Each number is 500 + 40 x the weight over its row's rms, rounded and kept within 0 to 999. Layers, rows and columns count from 0. Numbers have three digits each. The size before them is the row's rms in percent of the matrix's.

# layer 4 attention query, 192x192, rms 0.0726, rows 73-145, columns 0-191
087:475523438463493493560420578566528551490558514547538475495549507554489481487569466552480458489514457512528524533531485484520531570473458500413491500485526488550563437527476485517508522487423511539485570480459425553518517513506487473493546563493544522477495540469508485488455502424507472398458541510530506483465471514493475502464501553519507473521575573545486407575568455484523480468554535555594460458522485515414485474483480524437491516529471451459478448469461406450479463510516536541551474546513453499482512560496470490448461487515565493460460532493504491568493440536447587457
109:518480529553511526448490519466456477505490559511424539542441484545434481460492529482448499435486447498486540422529536526524537438535485467495527475520492496456511521572516599501482536462426457500452500483519585478426545496468509529493587546459509470533577530562491554533491477543523494580469561484585517527525486503464543484496445474455477555466494599501503500472574506540588524556431531470412526460485560479574470518472559477457561438537494489538548518486443495461516463497417491540561476501498463499510549535514463540495495541435502455509455514453536550479529475465516476487
094:526528523474469430489488531464482517465489500467504508560491501538484531434546535497414536587529549535469539527470514542512479487455441480537537490462506520488439564566417513469539524460479495449510543468468459483486484512500574431564526549447533486541458518459506503463472430448563611547486481488536506638572492508483471466568465514576487456510522447533509485516441501509455482507539470501536534557486478494454509578504495530490505566512478540441506524533474605565532496494472503549504531490551522511460464468574510532637446552504517485521531492462494497490517484555532504524
095:553549470496458534557472462469532467509497482551483493501608452491464478522531438503552451516534456464434430523479515545557515557481508468506455534489424498521430542597518500549466523524547543535555526541491586457562456502497390517482512462460556503507513483540511459451491490575479539479502584550557491517504585517469503563507522472472549501501470510531437513525473535483481450472516536512479514501494502451517540477484546534471487469569566539462542491519460523567536553530526523496573494451540505566459436465495523479566436529462453623519539542514531461509492535527477467454
105:538597560531527541574560466531535487564522490425471493502504549526497518563514518500533410535460448497507525558473538534486483538468425440542504451500590514541503429557545509511507477459488531534571482500484515496544524505506539451459436469554485519487542501547479547409467507496504546547468615494526442460519497554585519501457536483481528488486501494500534494463462508536489483528447576538502469526501522503504528518541555460505546535510508501460552457446534486455539471457588444563471499451492569482484457505562571501559431505525418467572487483468452542485542541504455466478
115:467530421545529540452443423458453488538483493596508533511528478467458443514506531456536515406490559600451503543557494448485481536473568528510423443460403489562460440582518518521499458503537460470513574508473466480472498493505523473429437486429538542534543435459600507464475529536563511502526510489425494521545527549436462566503492507545519467520576510410488504497503537530498414510514490500477487529558488510486565543492515491527518466499494452432476539526546522535489469534497486496486473445502528490499488431488572494460502485442502522498534431483489514475493529570455485482
102:559531511456471441472576436514447529536533430488396473531504531446449482435511524522496485500524416527463459528509547532464479478562420561443532490528514537463492527501449478502522500503489485484435466515553517545484523513567508482483449579457479508465427456547476523446546519533466509449529394470480492508534486474524491515442488503481427544449538528480555488461555472512476504520533464464531470451412493557519528483437462437557562498485487527456474528499504477539534501584528549554509537466534526497563516618491546531544502563469574420515528528518507505549476454495462522518
030:569514470516500499525512423498487520501451507523524474486459442448501504457548491479549433487556457607454480548456490527528411405551460493484451493562570454439558480531488493556509545477511490454485445408432510523464508474534475425520566577540458530487556489516481514569523541532506508491527543431475537579533492461527483497518523501436508496485534525500486528498510587487509489475488504486491413553445508543501547494542499471499530485514517433455468551482569527532523501480510526563544535481465518434493473584509461583444524503496586458556512515488503488475577495469418505449
068:553503335515463506527486570515520409517491521518531512469498446429487480573510480484526440377560474524435481535487506519499420460473558515514477530462488518439509470525497439598502530467491503499490501466504525445428465494529486457562512526526561503533485592546483513527493526468511516465456502462455530563493496450504505444482546512512552512452517455460523534497490483510549448519473511434510402488455535538485463534504457468516548534479520505501487557502566511498530517486471584547511481412473510498515471570519486572474493529500537484553544512488496430496532522511512431396
082:465494535517504464483497522484542488535497503507541515446529487445537467492508531473474560560501499509568514506524499510466580577503515541483498533519501552482602544485523538421487468523462531538525542547531410513545520463465537564495521467460531514446492470522566386382523549489526583450519542424495501464473516463543530590555549533538401507488466531553430453539485514473532485484540497520530529495501495516463431571474489504526456551433488458536548489518504472524469478440473528467486439540543500481539551495431427508537561503516449561489486574521479504554473513580520519515
086:571568405499526387564514401455474463495432528495502498546533552488478518545481527492462452395484451529429461502540524537514473451461524457527549596491435503494494512525509546537496515471506494457478435439438526439453487541517453445553465517495503528546503525430487544505537492487479469505503492470456520568512448442441579458469503462530501464578554499457507516444496443540504427459490499405435468511536504512517546585518498479529491518513467496524463542510523570486465491468504551518559483470517570499459458488547499548446510514499523464506515427492462467493554475526511523471
091:493521466466492522539542447401477454502508449483533642509454514561557502520446491401544608511499495510576539473483486552462553486547459424610502453486492433548497495495554500477482522455499467485495462461478545473497504460512485471546543483466486500530475484481459505534474519493563482534432453555444463556461485526450475465488484471490554492433522557512562494505478475454474436499502511541467440553482581529479516510450510463481489433566525486490470558562515521510518534507467450509452476457527568531533484541560526517508464457427439498539502503519495545498611510495507461527
087:485525498510539535524467516538490568504495487546533488584446448512534534523535547448510429426450487429512475497453512432546513511415527557587492516477403478483500548432519503441479492483496499533467471440469511468462556473564490451506466565530555428524593501518450526518510546564492520512505491455512547480499546535445497508514474448466408535524491505508474506468456510549494553443519410510504538412413461519539468536510487498495412503472543427531463491495450506514529525516457486548459458469504478426523502529536428543518550519444451510525498463442455515476522419451473508533
090:484509552501520451497548572487539410481485532485589515516530489508513499446485471495462485490587522577489534494524423535542502506440456495466521594516544523472555459520414500549433483534390482492514438460440546501557551531532479464474448493593492484430511543489525535493440525485466482505505538489531462503554630478454429425503509450558480488512464516564509476485473549548530462475475471488496476511451557485574476483508447507534473541526500520478496578515506559529490488521423554502530483494533583471448516551498476544502528457509548465448513454506510486445537503494449450513
098:566456505577529541485565543477552578542523523600492542481546511491542477474567486488495435458528447520572450616450506513504505493475517440443480457495547489499545536506489456526474459533569525587461477529557548463521554501549508488543533486531491498523505515494578450474563535457513508503514477516428452464448487509548558516503503475526471492451446490532557563475437543543502449533532510491519504503456531424462470443517470537537553553484489440479497497524496459467458511477540428537526506476465423528559444492572523553491462561506559480550574497505458438462505564512526532525
109:511557432598447564536422459465421545554445469497479481440506511524527456534496476522462496487526501521531498513525478526515575448476484457449550549503541455556529542509514516564458505400505525446573464496480483446523465532561417487577481470557557544509500513483483446537537585475565502567463494483458508553521510493444496511458490502542456462519485520529549483492491500584572433514538488476504445576532478535500524513559495462466549509532482452485511508472576459529576526462522553555558428499532465481460509562543485533492497432407517485497465502526528454483496464507525525483
085:496456503545438563483460500538455519563470535503516506455487419504542449483441449502589474472495436498519542508530573576538488502480510536485491437479518541531561427477493469467533510501492540463545507461543542520509521542527505508488475423482488516484495476480407453512491506513472495469439575448506531489500474591477527463497517523486541468515561514497515503416461493465523512464485533479472467495539528573568475488619474504492551460487508400516463504392545520506555520512492484551506481642482502576501540585526477571481509492403489483458443497526474492515451482518476501537
106:449497467449581510553482438577534493524464527580535430550473504516505481452529498488470542468438481526477456490544535447563437493557504512512529478442536511509544473515594496506504408500465530510448500387546486459486506553486477486499500591498503547505445506456498522501456448510413445442469479494497585531495432495542541441509515563553500546476465496514522551511469578524488474413518543467515521514508435560481490513474493474535505523522546548542559482518543529492520547536449518525468506507482509502459467567532582500492556579553508568542527576544464486517518487532545452446
102:416524464538526570503532475574545509561495536517502533474463468516483510441545480563531571495556474395539502463505420531476525452459519453504540449503378532503480459518537542454509549500470449496508562519509480496454481532584463488487412543516495547509463522504506431415492485594497514521490439482505506490501476580444474490516513490487442530476525527530521522477533489439442530516479507545460539500595529474472502504478603531506546522523471569465559434455544469554530476464503505461482504509501544481529548523572503485545426522490462489464493559541480522497470486612508522480
111:489465481513513497516538532538427523458509462467451512485520481549538536509532462526508483482556554486469492501499469507497512483509526519544545422519464499461442386501523487505397550513494553508599479551531547482582532512570516473501468496427506484505532577591556488442429490493536479516565491488545540516517476457416491458466429454519472486478550445473476506516474458508463510475553550553509510540514461494514495463438535565477601526464422525437551469505424557400482472520576518535546510512486547456508442526489541535489484489532481482535583473523500470462546500498490571547
099:478467503469533537563476480544508522469465406471488525481470479480531459603521503490487430492495468514515520558550546478537485451468489533516484463488496498553472550439572543423449518506436502451527468474519469586533475468454551496567544428445536540506477475450509565478511556399453545501551505573516566509543511513481460493584490489572421485455498524543530511467491524530490541513549499522427480470485544553524512543466522479491398557569529579460481508522508504518525488515535479571533520525532539544521487538483483505540490546463523496427575466459505574577453516454484505463
100:552497452537493524437464518531564514481457522522567473526583519552562454490561470534521508466476448541514473503560493604449517471509489494486459534539472553450580466492495413478448559481480491443551507510446529561548477500514491499476510484514506580517508495522545563514453537500496511514532526422513467515493504493567428495460502491520467453502376478483544479528461479548477549446516486524432545442499572510457445495443456453548522598536482514478515499526566549502482572549504463431459515482489533520535495520498450445472481482526468543438478534479504530596459486588468483547
100:485470513537485490501474482469535420496462419521500495562455545492538488484437451598467480550402561514492492536530519555514479524494502477529517511459506430468546513496467520450451445497457515541445479485507470518465566506441541423504565475447551569495473473522497490522585528513491472531543527503465524465557470561438512495532449508598489519546468479500400479460469500488542471475528514545480537445474501490475459500498377533474443539482463521514493544569484517405544520513499501488511484536429500520524466520541491537529541469528394501466540444433435532500435507571525470454
134:528531497539498508456483477485549539501450490474500485483464495469534466502522506506518586540508479435458552472556496480526499447517516481583552457476483453513492456466441468493407497473426535550476521403512493562424517558462585468527529546459521455446469556459461459504479538557483485552532539467532493418506547439407489464462463496495492521488546496538469434484441495487505457518517532554499537483525468488510445494569529577466508440436549566519595540495425459517481523387494505495453472567540512424493533488473519525479547500461547426438542482510489564519463499494525506505
102:540472575538499454475550507525482521527517503444517562542468536471576495531487467481434552526476459415568513439514579513490461406514530482510476430486504499560486491493508497519393493497464471503457508536539448507473470499515492441507537497367424482439518521474540469509524437560471467478486544485550468471488440436472501507539475549485425544508548466523503466592537488503512486481490469496588550473541485473501467481508471524539489524534596531459557435564502461610504504481459465461465478517530532435421476454521533504508511468441502482493478449546437512510505461551528509495
102:489498490469518506495563441533437476491516449485520498484506579514507529562483470553509523495515444481528522445446544463532498508456452486462452459545508540541414495515508545507501473468495471472560523442480461492604472502554460533492415405500495537531490462477532556468512491525480548483467508514507513546467477450583519525526519465415455430494472473502502444467553499497495474471476441551541468484500559443515501445445478504474526471533456521489545607535513473474424500582506538466415528479484544586522517516507513444512491491525421475588533615525470425456538500503516482418
103:549504588514437494533516530447458477485441507503504491525524548501527489520564445496432491508481514458505531488488464514490492507466485462528519514486451535477525578453489460456523456500473484544505473459543441516494502515517485477423515468420532515448481591488470501535534447544544563452456509523478456451487552517403505527517485586527541487577542509527489485502558500434481500511544499568545529495481437514497425441520528518464477500397575502519524527466468524483503476410496498479523440596382444478569560511484507565462517473445487481451450506594485495538458504503542533582
092:398553492490523410526443521513515541428564506471534455484499543482469534495455564466504481556551502456570558470513500612465483453496511504560521498556502495454511494536441498543459587547389461522479523477489481521515513505511473492508544481433517533476507494514421454468457510461468500491537502479483546505458510479493446544501489500503555470467566433447461421503520547456525514518512486507501464496466441477421501523460401532428463481530524541511558495488475466554450459498504510480498505494522571438518478509443516488456508587560529528523554540527506452450426470454556555422
094:439484468533578490566540483560478514489460437523515440485473495476458507508517485487437515519419575511473491500487518520548488485471545525494521543472584463556448462473449460439456502513491469546483471468450511519575504531462467514500553506485459510412507437478475485521514545415525458527476501433508550494521563409542454442490487440509508523470545508480533508513428529533488507536498466545536494495432522516544477507488412566429518516533511505519539527537489510480460527492523473507481544561541521365511449336449480536451504506498538516482495527526526540470461575476542549529
091:479531504528468467497514408503490524528512497513430486431511520534487444459453479506457439474510467482555542467580527455515512462533519518487546403436511535542536508475492562531520526478452537529494489456548507488485473492520527620529526552529474401549538520489433478516490491493490486490553553463473450446476464471493516496519427555457504472602590559482503483505580493419467464480478536534566469504502521484537502457592549517524529468461531501548549500492401475427544553516400523466504514492533510485537459523520562552507540465471511418531473533473447515501549455506456497477
095:504545535546541560510537461471610458489423428429544538527506497536495496496494526465501488438538538578522499531526500579554509496497389538436553564507492508491553477496512504501537524471411476478438509484504422574553511529581536584484470517517482453472478474470508479510467626531600507523518463539518533494536469489551530497527515461429538547507555526498521480472546529478527503497513521471522463506423536600504498492502478505610527475447524449467463461492531481501459535502517518520480513449522492589476455504522448500518523511500473464505504535435472497512470574445527488534
097:477565538480544508475463451512522531470474450438471500514474515513518432487500518505466510517529466495482510476564507491565549494473511473504576497475461481496488436535503442544462528434566449565478533551449475549533487528502501540466385488513418507438486507521423438513503373431601503551465535476515518475483550468512396434422592508424483546525553472472523490548481488446503440494447513465521487517555483476543524419580510486461518472478506549513559485498536525402453473558475562506498527487558459476517502501456557516487492473502517479478506508499496519488471560465521468517
076:514563557476536591501474489493499534512462475540515524505488537470480525512518546522442483519518514553588550448498486473494491573396539554470442466465466534533513439539510493533532491493486435528524559580488520489571499521591528485433473513542530506500500429439566520527573501435491514387491487568423454495476487474527466554467495478490552519487434459495463577503531484511510513546460608510485486508479512517490558464538526476457500456421519506560462490421488562515480541561449524485527467512428466487421513515536539508428540454499460489494495497448544506553481511442457511507
098:575486456470513531488514528490526604444498528480498480503553554517442444474572505482444453526469517465486564448484472499428536532453566517554523477496534497534542455472496495520465482462504547517530482485442474483532512499535462514423473468508522535518491407550475451448463444512548456451559488485510473495502465510499591536524497560414450442470520557559492470545547497481464455410463493526575455559512471494471441519559559422510428544516510512442490512561499547527465515478484441496481523528520583438496472457514406482484472522512449520541495496434448487500608491476488507540
103:447576534507444495520533539478527575441491473462491553521425541464499457501511496495519532528495467466529529523530433510506520519381569600450521512479483459456498436450548509507503540490486457571494503510518519531575479512491563524518494467460495473529522476478492530501470448542502474504486490439517387490498580522531559501455522440504501546525469526430539510492520544452477569512505425513507479381507463480448467476484513509449511479446497516536476508520561406510519468489493384489529494522400479442501581465435548479481557450476467490493482485473462548548511490501447483567
094:496466416497562504519451544453458463547523464465461544506537486518480494516522502478461393416482497536494573495529523431559494444462593486506534484502539541514547506462431533497499475531493517483497533474583546453474465508494454513531509459505517489437492543464455492472520487538438415512490527519523575510498490545498469498495487509497574512529508441436446470465506482547502545417428525533546522457502480496473520496542497463422439545447509503516487413443431466453372572472498479521564450472413449537500500461485504489491535486504570517502489508546488527506498474529586491590
093:498433485481504487530543533561501447426503507462517519521509495488513498505512584492482501555521489510516557465394482453471494524504477410467451487525553471481451571446444552568483527452497521536404470550412512499453549502534445500495446530522529423478451558512536554464530483510499465428514446488505525492523501504434454459531486487514433475464496485476534504516460440459545497477519462481481486515488500494520459505481525485500494509468492490371477523526409537476514537516541579497560468457589479505552582437551567452481536600559495481436450525493442493526540496547510534521
104:438611530476518514501557515513480475490498507517477424492530455459497515514457470538518506493470522464452476518468470595426418479472535490537584485491503484527561498499485496464545491448500494536493490499564503550456517460482452546473491445478509444431521478541373506495477509486531441498488562489418508530534444603507539460454455514461510512466485546500488538443539465403445521520411576478510479546515516511480548526550490476548478461457509486560531491475497451473532510531566607528475520578485570447512500523461509509571478479481558481502519512478403433516522498545489521494
096:437505494462503484545495434555562456458501498534450496467475419439482496412488544528503551501407473461462406477484460492527491517587433473552433434527440455536431513464478536472449453478498460496552452548547442526495585476490458563568482498551449552520486544503517534564468488574458551454543472459558471458530512450548452527464493482489490501510504527523510457533500493517518485492459518495509516500554523565485436461497502458450470530508500502461548463535477545455439488573508552525503459514431505492470492498526487549503486507546446473463577590474452543523515487502589558504
065:484483464562520410542494491411519517474523491464575468509466471504539470567499454474504541482511525475435488469548526499558468503519520481535482488513467447524445475463462514582370484490433488465467540465511503471415536584495484495492481507421488508458526531571520468534483515575480492468514542496534503450490536484412440497432486540457526554421531489517535486504449519510525450511494485467518508551563401521542427495570534544469543456485601445509557540548453503559494503486510528525518501570545542467426487513455502534440512437467490456456540492508458476473465510467543526471
093:540519540480569473433509472581500558497453532513601437545465523455430470522510499534566511497490505415489507525544497426512534472483456468533509488456531544487516487532418527639492483454444539484517497491513480510488463524529505498467518575542425481451453475489447460508495525530514500520533581557533529519497453497476526481487506441497477466517545517481508400509466440514552517449408426542504501423497476476474508468541562572503472423509489538542573536506484462494458495380461477515489478548462489461515536529494563471518468514501502479450529515544480509438493485551562555507
084:455468514496532470471539522524548514488453517477519533482471463443544465519564571471539529508453443418560556508522487443477523573466484563490492543539500522593472447535532502477476550565548458510540559595487556558459529533483531474506491546499446563518479455515442508467501493465545476486493512539511478442513535522548480527471486516503556492490541593477496516508451482532559471583469435453467555488558512476496492570519553479499564525532547474461528484476486485534537483523548484501547481527423468576449527359511463456494454475494525450459517478538456627512477525525474486484
082:495488452510477488545466523483479466537553533418526437464601479507554465476469474437508492549545512519503593504597493473498580499523481433483477475501553521519467491480509474547512609508528421611530543517439510485462473514442548505472508472489458503447508519568510467450481515525443444545503480502422559494478491472424532465495476511523530552525561493462483441539444502456527454489439546497469487495502520449485528481501505540455529516485601514503530540469484434469477507599438508575512462504465544486518507524543495540444543491493477492539527475526503580494534598504432528452
086:458571463457516434519490503491561513518468544477498457424549538553515487522463484502457550491509529555433436403502485508486462535507478492502520555482434463488493471452595539503458493492557490440525405480478547489498469484438489534534613481536543471485493512479537514501552518503516445473517497501532541501524534457527492447427508447511422516415535441493517548467530500497447419538533498412516472532446509516490482495510457400522512459543516531468535523547493530440534502541460520480503553472517494438501510537451416512463475477570532528590538567444476588447485503505513528546
100:459532517425384471463541374518478425479509527560439530486514473518502449431552500520485489457504495517522449438450466571517433439475539455554529518522450481522560584560528469482472505509521477472566490463449566481477484516512469519546539483521539525536518480459413472545494530433478565547433491468514499514492563551546466493508508484492523498590593564499574533491518514549499542438530512515518469505500606473518500497498517493484539528485476446490491564470485552526498533498459528540480540508536539551549472434578489463475467450494484511577477503476490563495538450493477505503
094:553450435496504561501521493455500497538463468566574463501418456485456504532523528545489477459539442583519499511486564458489480400478445481431532498513573540525448498564504543477412491450519520451515492435577555484469544456524543479535510534466558528526469469514475551569475498546485571536515552568508523557540482450598397494522462540553491499541492502479445521448558522554504438534435528479587470478543471518501567537551566464501489485504522542525462511531539516440483491514561520514496509476525470489434425552504483482506476561528458509535482501476480452499495501472499458486
098:527464401510586505558471555576420456538507500553450439453383551536536500563494514471558492486460545512536451554526496514516492497488481564510452472464473528446494519439536534593496510453486487442497482477498482492575481526524454528455446522484508543494504527510481556502480459509465438457511488504536459544527463515509481500490536534411500505400487480485492521517426475459500466445504445564464488544532495506528510525580556509516524468485530483493575440544603556522486465477487494446426468484500472524553409507459547486529452478514538454513503606484493478546469493513463466499
097:434487493520542414532464492491543553497471514549516591541569509496485557438512458518496532430480550497536474451533465557497543492479540483508543466512472509473513440557438587517496435514523485504481490518477526449490510519547495541487426494616536558535495426543512496494549442475481443409489533484496502489504526517493429518525479463505402425464463504504521565537515457511557537474522508606490478531535512598531576507425480535457560461462469477549429485500550514521515494587521519453500510497502572520527498507485473483529498455540476464417490457489447463485511488487420498511
092:482508422533493469476503455482605537484443484496504501442483490506528487522503509547564566471501528438517479459567468519491483426542560527556567536468448499546531509499476481453509437529462558454433526507510555551443519531509509539444527479444466546446444531499494484532492516447564467503541561438421489422443542482468524452485441500500444506515518516466444534471500474493493530473516499555521542414497438524561492479487516552514518419481531584546506552492479397455502527477504421419478529470556520452586506461459496526480539456517514452467486461494459515501482495546486516599
101:519483482488514572422517518456465512471488487485449556510539540470514520497500554523525454517487490523449491542497512523469471466517491503438471484489554526506476484478552552502490564412531525498554478535438545482495472466623475422477520462595449521490507504509444534493501583468516534516553506490502486472578483488553408528487548463522498548495595465495546498496459506479530471514453557524514501438497514532492545479527507463522385552553482461509497574492490521536537519507451453471430447492478509511520495372502519519480540501490498479550481441482575515545481474393404453582
093:526458491466459561442525446501416484390551565555519503509484499479457478520420485517541486534479485535472504614513521438522587487504498490461479573448508481504507487459467448479476567533458528501529506479422480586526490529477478507495480521467456501462527539490601537485498460519504511523495519539505478509525558490478546512514474525432497468490436472491473473442542412566510438493548458498498418549551521492521551469491453506492532533581492527572506467553454576511523499550553509560422500466507492493493520582465511577531569495524556479469453477490423532526491535523461511566
094:473440463514486593562517498473533484508511530424478458506526464475450478472519598525470563427508476556477470557498505457517495483495508425498485564453508522460526528515517616514443514480514491523466507469473475437474467535570473509514469516494434556487488470489501514415497503485498494460475514537513543497550448525483435494485515501465467511450571508518467481517525444497520476466451531414469517512496494508560562529514546420498596524436568421555546556508536492505460531478473539465517593477546545496548480481555481480482617512522553540533476532493474492448572500517543574582
099:508443487508543483477425490528445479516510505537609521571519501515523420481528618535498511552533491460483552499524578522540412532501528501480466523424579467499536451474511468487483524469481493523501468462547489539542434481480471511523503511577495543482452484488445512393527469595570442513483552474480469495450516495509454517469539460468452534479464481544553529509481439449481511473499462445467493488504528533495426536570457592531423517496528419485549565556549511436512521506551535494540533500546519517498463495453486558472502491514460495491593538525434506574506501505461483524
097:445477442538483420567566488504507526486535570495475514467455476555483516551469450550458512556467534543462557498490503535556551555472457557542480581597452493521476510474525539480489457484487467538491569430497465499479528496478451522489490492439488553438558552508427482402483519475440486471526502524488503461522551523489573442521497464509450512472490542462527524538469524453480545521548519503500502568459471506570443452498516467536546547554478490537447489473485455451496519499477519530505499540499428508541482472464470594493470483557470532634448562546541485469541513470587559486
099:578489507507530514504531476519587433476455575514503524517512429528502536506513554501516431466517547479508481512528495488509529493502454428460477497488475466539524474511491533516506543469534515525449519474494595478530440443463444505542423568505396449503516530526506524420490564553469476522428535569432474478473600491465545535411486523401582576484447481497556588453496522521483456510456483485485478481501538581502526502493534440465492483569489491538464473466541530572445526516438433479501495475523458461456491521477558427492457527515503497546554502498496463508566469470534520492
098:505487470448563427475510468525512535461457519443542494581494429562477548502505507498524508394514532448508482476535462468478547453545467515535438432478448463558504528536549487479501495414490484566481490489545502428522465481539501464468483552558547506473486555479487527542408472514541488464534559512523477616566497554501531437445515448525481455503485507460557564466527470479500511491488470428485472517529485474525528442494436473495571483506507472520488545454495555527528460424493523530460584493561555585464539497458519505497385475487527507479509484413528432498472495475465541529
094:481533506436518483432493401470464505545487469463494483575487431479491512507523488400485442449530530495420424478590476495483511486584433518502486518603390543463523525553520475506540474476568531509560484467510580473488480501496534474431474508520545531538503475555473528591458542544540533470457488516463515527468502582508476403408513512462508526472490533446508565473482573526465551473521517454452475430503500513514464455506450463486523448519545486502492515470524542490530510480473494482508560466538575583414479496528501449458484466503551500510527501433484463496522500498509513516
113:471467440478522463535485460465480476525461540563551536517562496522486555489464461460406518495457537543486577440511533473542514490547532518554581590445488545543480443495464496416521579547547500525498531497493475457427436516452447508550568500491476495497511439437515468552590513541455492506548482425509486516551530472474505511577492474586465527532531527417559498483487490493467488516565530494507503442477484503543449629481502558486476588468550469497550504559513444525492485478473432523517537512493494565508459467448516512509539483464437506521446467565494510496519501518502544472
097:484543425455513545518498537546483457539527472503591508531524462522536478529547518490555486484511548584511398490590516462562449487440452490569511448603430474550494513555512429602467462459511429538464493495510573502460487507547468542467456524448489525546536472518595596530490517478484474517510447551531538530425520544530517514510529522446512519477529505479487385498477535523505527560514516460483487521459491546516480489486439490508536438506523474459479522489486532542470502504482571490512556511484556468465532564464477485480506466552443530561566513477531459474465488528549444537
126:540471541484481451530488551567458556515539570516444489454385479475437499549536535519508559511522540477483552517534525437524484447609456529415508436531515534521530502507503527558537496430458527472463503499494469518519485569503459501483539538491406535449514536487421503465502470457449507503499517479550524492471486433487520488482544545518519527449496450475480487496549442467533546500545488551484491562492488494527403415513506463472491514444517442473559529512500396495587541511554466534445539553493432506469485540510485512490531521561493485446473525475511417547408487435526508531
126:506452509523440493563444457485504531502457521568478496560500525517397514461493488513485503507526514452488600499514507459494437496506529583488473474515537541484538537443518434445552515539479529479453446522517502553534529488436492520472555541471434443464575446493449459548543472498496399455539516505517495418484535469465598502514503578541506534534489512556443489507463485460471560497593469563477476495527466569510435541505557501518464514473447482476542527470528501486505508482551451447563531556486400544499541414490540539491489531429539475461428532515499537487440467499469498511
115:553446505494437538536432436531483473479472462553478525524466491569439523504517558425535556457507520464564548501467498462482519437527541560581514408459516541607507542523456446451526508507487453486471491558487468514448499382528571490440558529446462517472505507520459529476479420459418503440485487464470443498494523433432489522529425478571427501521550465482484542500528505476547478535486481510521447499486470455581514525492540480482492503539500485491556538519441483482499451508446439501520447514525535520486435507503554490448475472469506520433432487520596528480511512494478519477
110:522512505424577525525567500564564526464508528443592503517600544440593500532422500493475509525459576503569508460490502495510509522459513516524493497525439513470535461471494511537563522520463449532534539501493509533458498507519497542553419480517480507529517521511555583507572562612504550598511481546560566508530523516469467544516496458450489543496447475476481441480525507501506468526495490536567488498482538462532488522504528541579535487470477548475474536561510564516550497536532535561461547451520565427529576538465495511498520478583419505495538467459457528454460489527521510542
105:515453542498505515504473509490546476473542488365492498535471529446518516489517519550494485490528507431418455488527541425476478427491546536481414571465440500449544494569460523528464445521442456433477529461512502424489459475590469431420503575425498461458519471525505507548527494501508495466478440519516459500466458492444488511446419481525479492512506527524466493491471456481449497482418462503492501544446472559491458457454530502469503452405515512546501513527470529443515560533473565496480512509550551527460467507513531545512523505541433451495515573472509505556468456432552498603
100:499547488498575477463564462400453476490513483418489492558496496505460474557552551568492572564484465536463527525529491491500463568473453534486463477560577497495502389499456512514529493503472552375479513493578501521479450537462469473485514482455500535495470501475522470482444530519544437529498492524475483539533479485535419504480505467434428501467441486515561549484472472506492476530464526522437480479534481461536463471513486507502464518472469540554478477495524466516518503479532506439465554488499537458402494564480605472510527419443537420551439483513452531500566517510550418546
106:558499488486520473546434544459471527434477420469510472562472501509508511525498504470504510491488525562440450540507491490459451513486489542562448544495457438518559500504508490446511491520483472489440535438492540486478500517503419527513458560462582490518548561448507539429534551490542523516534511506379513537505478470414500540493493464464490546468477533532454460453527529553527501527424478446499490550434491509505521580480509552528527460510481472531411514549552563535450518517465555510501518479450533417423519472445540444536529424507428472421518518493530584462463405483542499516
095:467566507510436449457553478462438463446442585490446467554563554520462488474515508529464495559548545433543453506488523494492568538549490482504579521484532524535475457616496471454443495431514557477527505529519513441412517516510543483470583489475579487543457511503539565509528435447505449499427528505560535479509527521519501502542495558492492552499570494458490558479542473460504510493454512479389484490493482523545445502412501525498524490550437490460454530471493485525484435524509544482583514558514532559452548487483462472522489449483503532489591527483469494514468521521483534569
102:440569528493405474469513451467493448453480451441491559473522517497527516529482445494426509552498388471470481471488486531475536477464459457474609521512597477445495550454508535491554471468472507525487475428510510468609492535579544484485517531461471485514524509442467483411537500536510548497518522506562477468504499527506535451508500488481487444548439443562461510456484530470559504468486474494506457504518503494430450544503442517519571561515535491515467503479526465560481501466537554524514454405497549454490525536533482530521485563520498448489507403520431450514546417462573471502
105:444510535497505479465485512457496477501465466523412519501537487520489545447504432510486501479415467490539456526486434482480513492534527554535507440540539516482436545516531499499477598493531537487499522425531453470548515485515544472548523455597555495536495547504472521512510546485435581539509480494502485536507501454418526467520585486502432451512504570519444496524513497497536451536497479474463463502512508582541488487453519490506517551633547490505553476434520486448569495526472490545469445518487475411545502390522428429548505624525545448469451554497481501465486498462507486509
095:528476509504449554503449469506445404496533463444511501462463486506498503499508520480552560468515459436508560523505525562518562458470489541448523518482504507465502437500515487489553458430468439506534567451508467513549501499544427525497394522476483437527545486468455455557547407444417534510472500487505500477472492551482516538455453499454554540480465439539531569524510549499576439548544497462447458524546546436494484504475549425508476499502452527503505552600510443534429493581585536462538460465446590535529498528507478448519521498514504470498497505509554436464536482491476457470
112:475539500469506456550491444487422445491473496571496591518480538509556520536469466493372455531488495546484442500499536520513480455444558435401549614507498512495524549469495540596509518496550548512507464491521480480440501520558423470506507494471512539547516467461525525580502504447436488480549507479537507506466516468465497538516492499469501494536487507529474506504524519520535501525509526404546576502504518494482547478503454533524547523543529512460480491549526497538515520478505491546479522527548561459452586440521616474571509559441538554497527462581504451466551514595523502454
089:484503449523496489549462539484483435452537513481486459484469515482444437557479493505547533480464503486406498466477544502534498510503462450473427532601454478477429496564441543522465452517510493514593489499523475486549530524468441574507521416587494473446510548532562470524539511518511526520490431497486543476563524438477405484509488533573441516512543508480531531477531558542530453487524495510497514454515512498420457496468481493480520575472528424494515509526523424488491468531538592483455505502545405460531517474489556517524519548618487529454498439524492485528452471509525542402
093:557436531517432487448523547551459501422600571498496501450504518489457416552501441500528540493490507550566525527451532490583484503537434466479435494499521489464475513483460515595530424477421514526471529423471470556534586521559524560522492485518479555499533464486559537457472455464404529519486420530590511453544476480586491498476570473499532476438488534553521500503463511490545533514461524499535522474549531473455466489480447431510476535511480505502488529511531503466457490551553542523487514496482453441525508479514486490478527522570571510477484485538506513499428467416488510426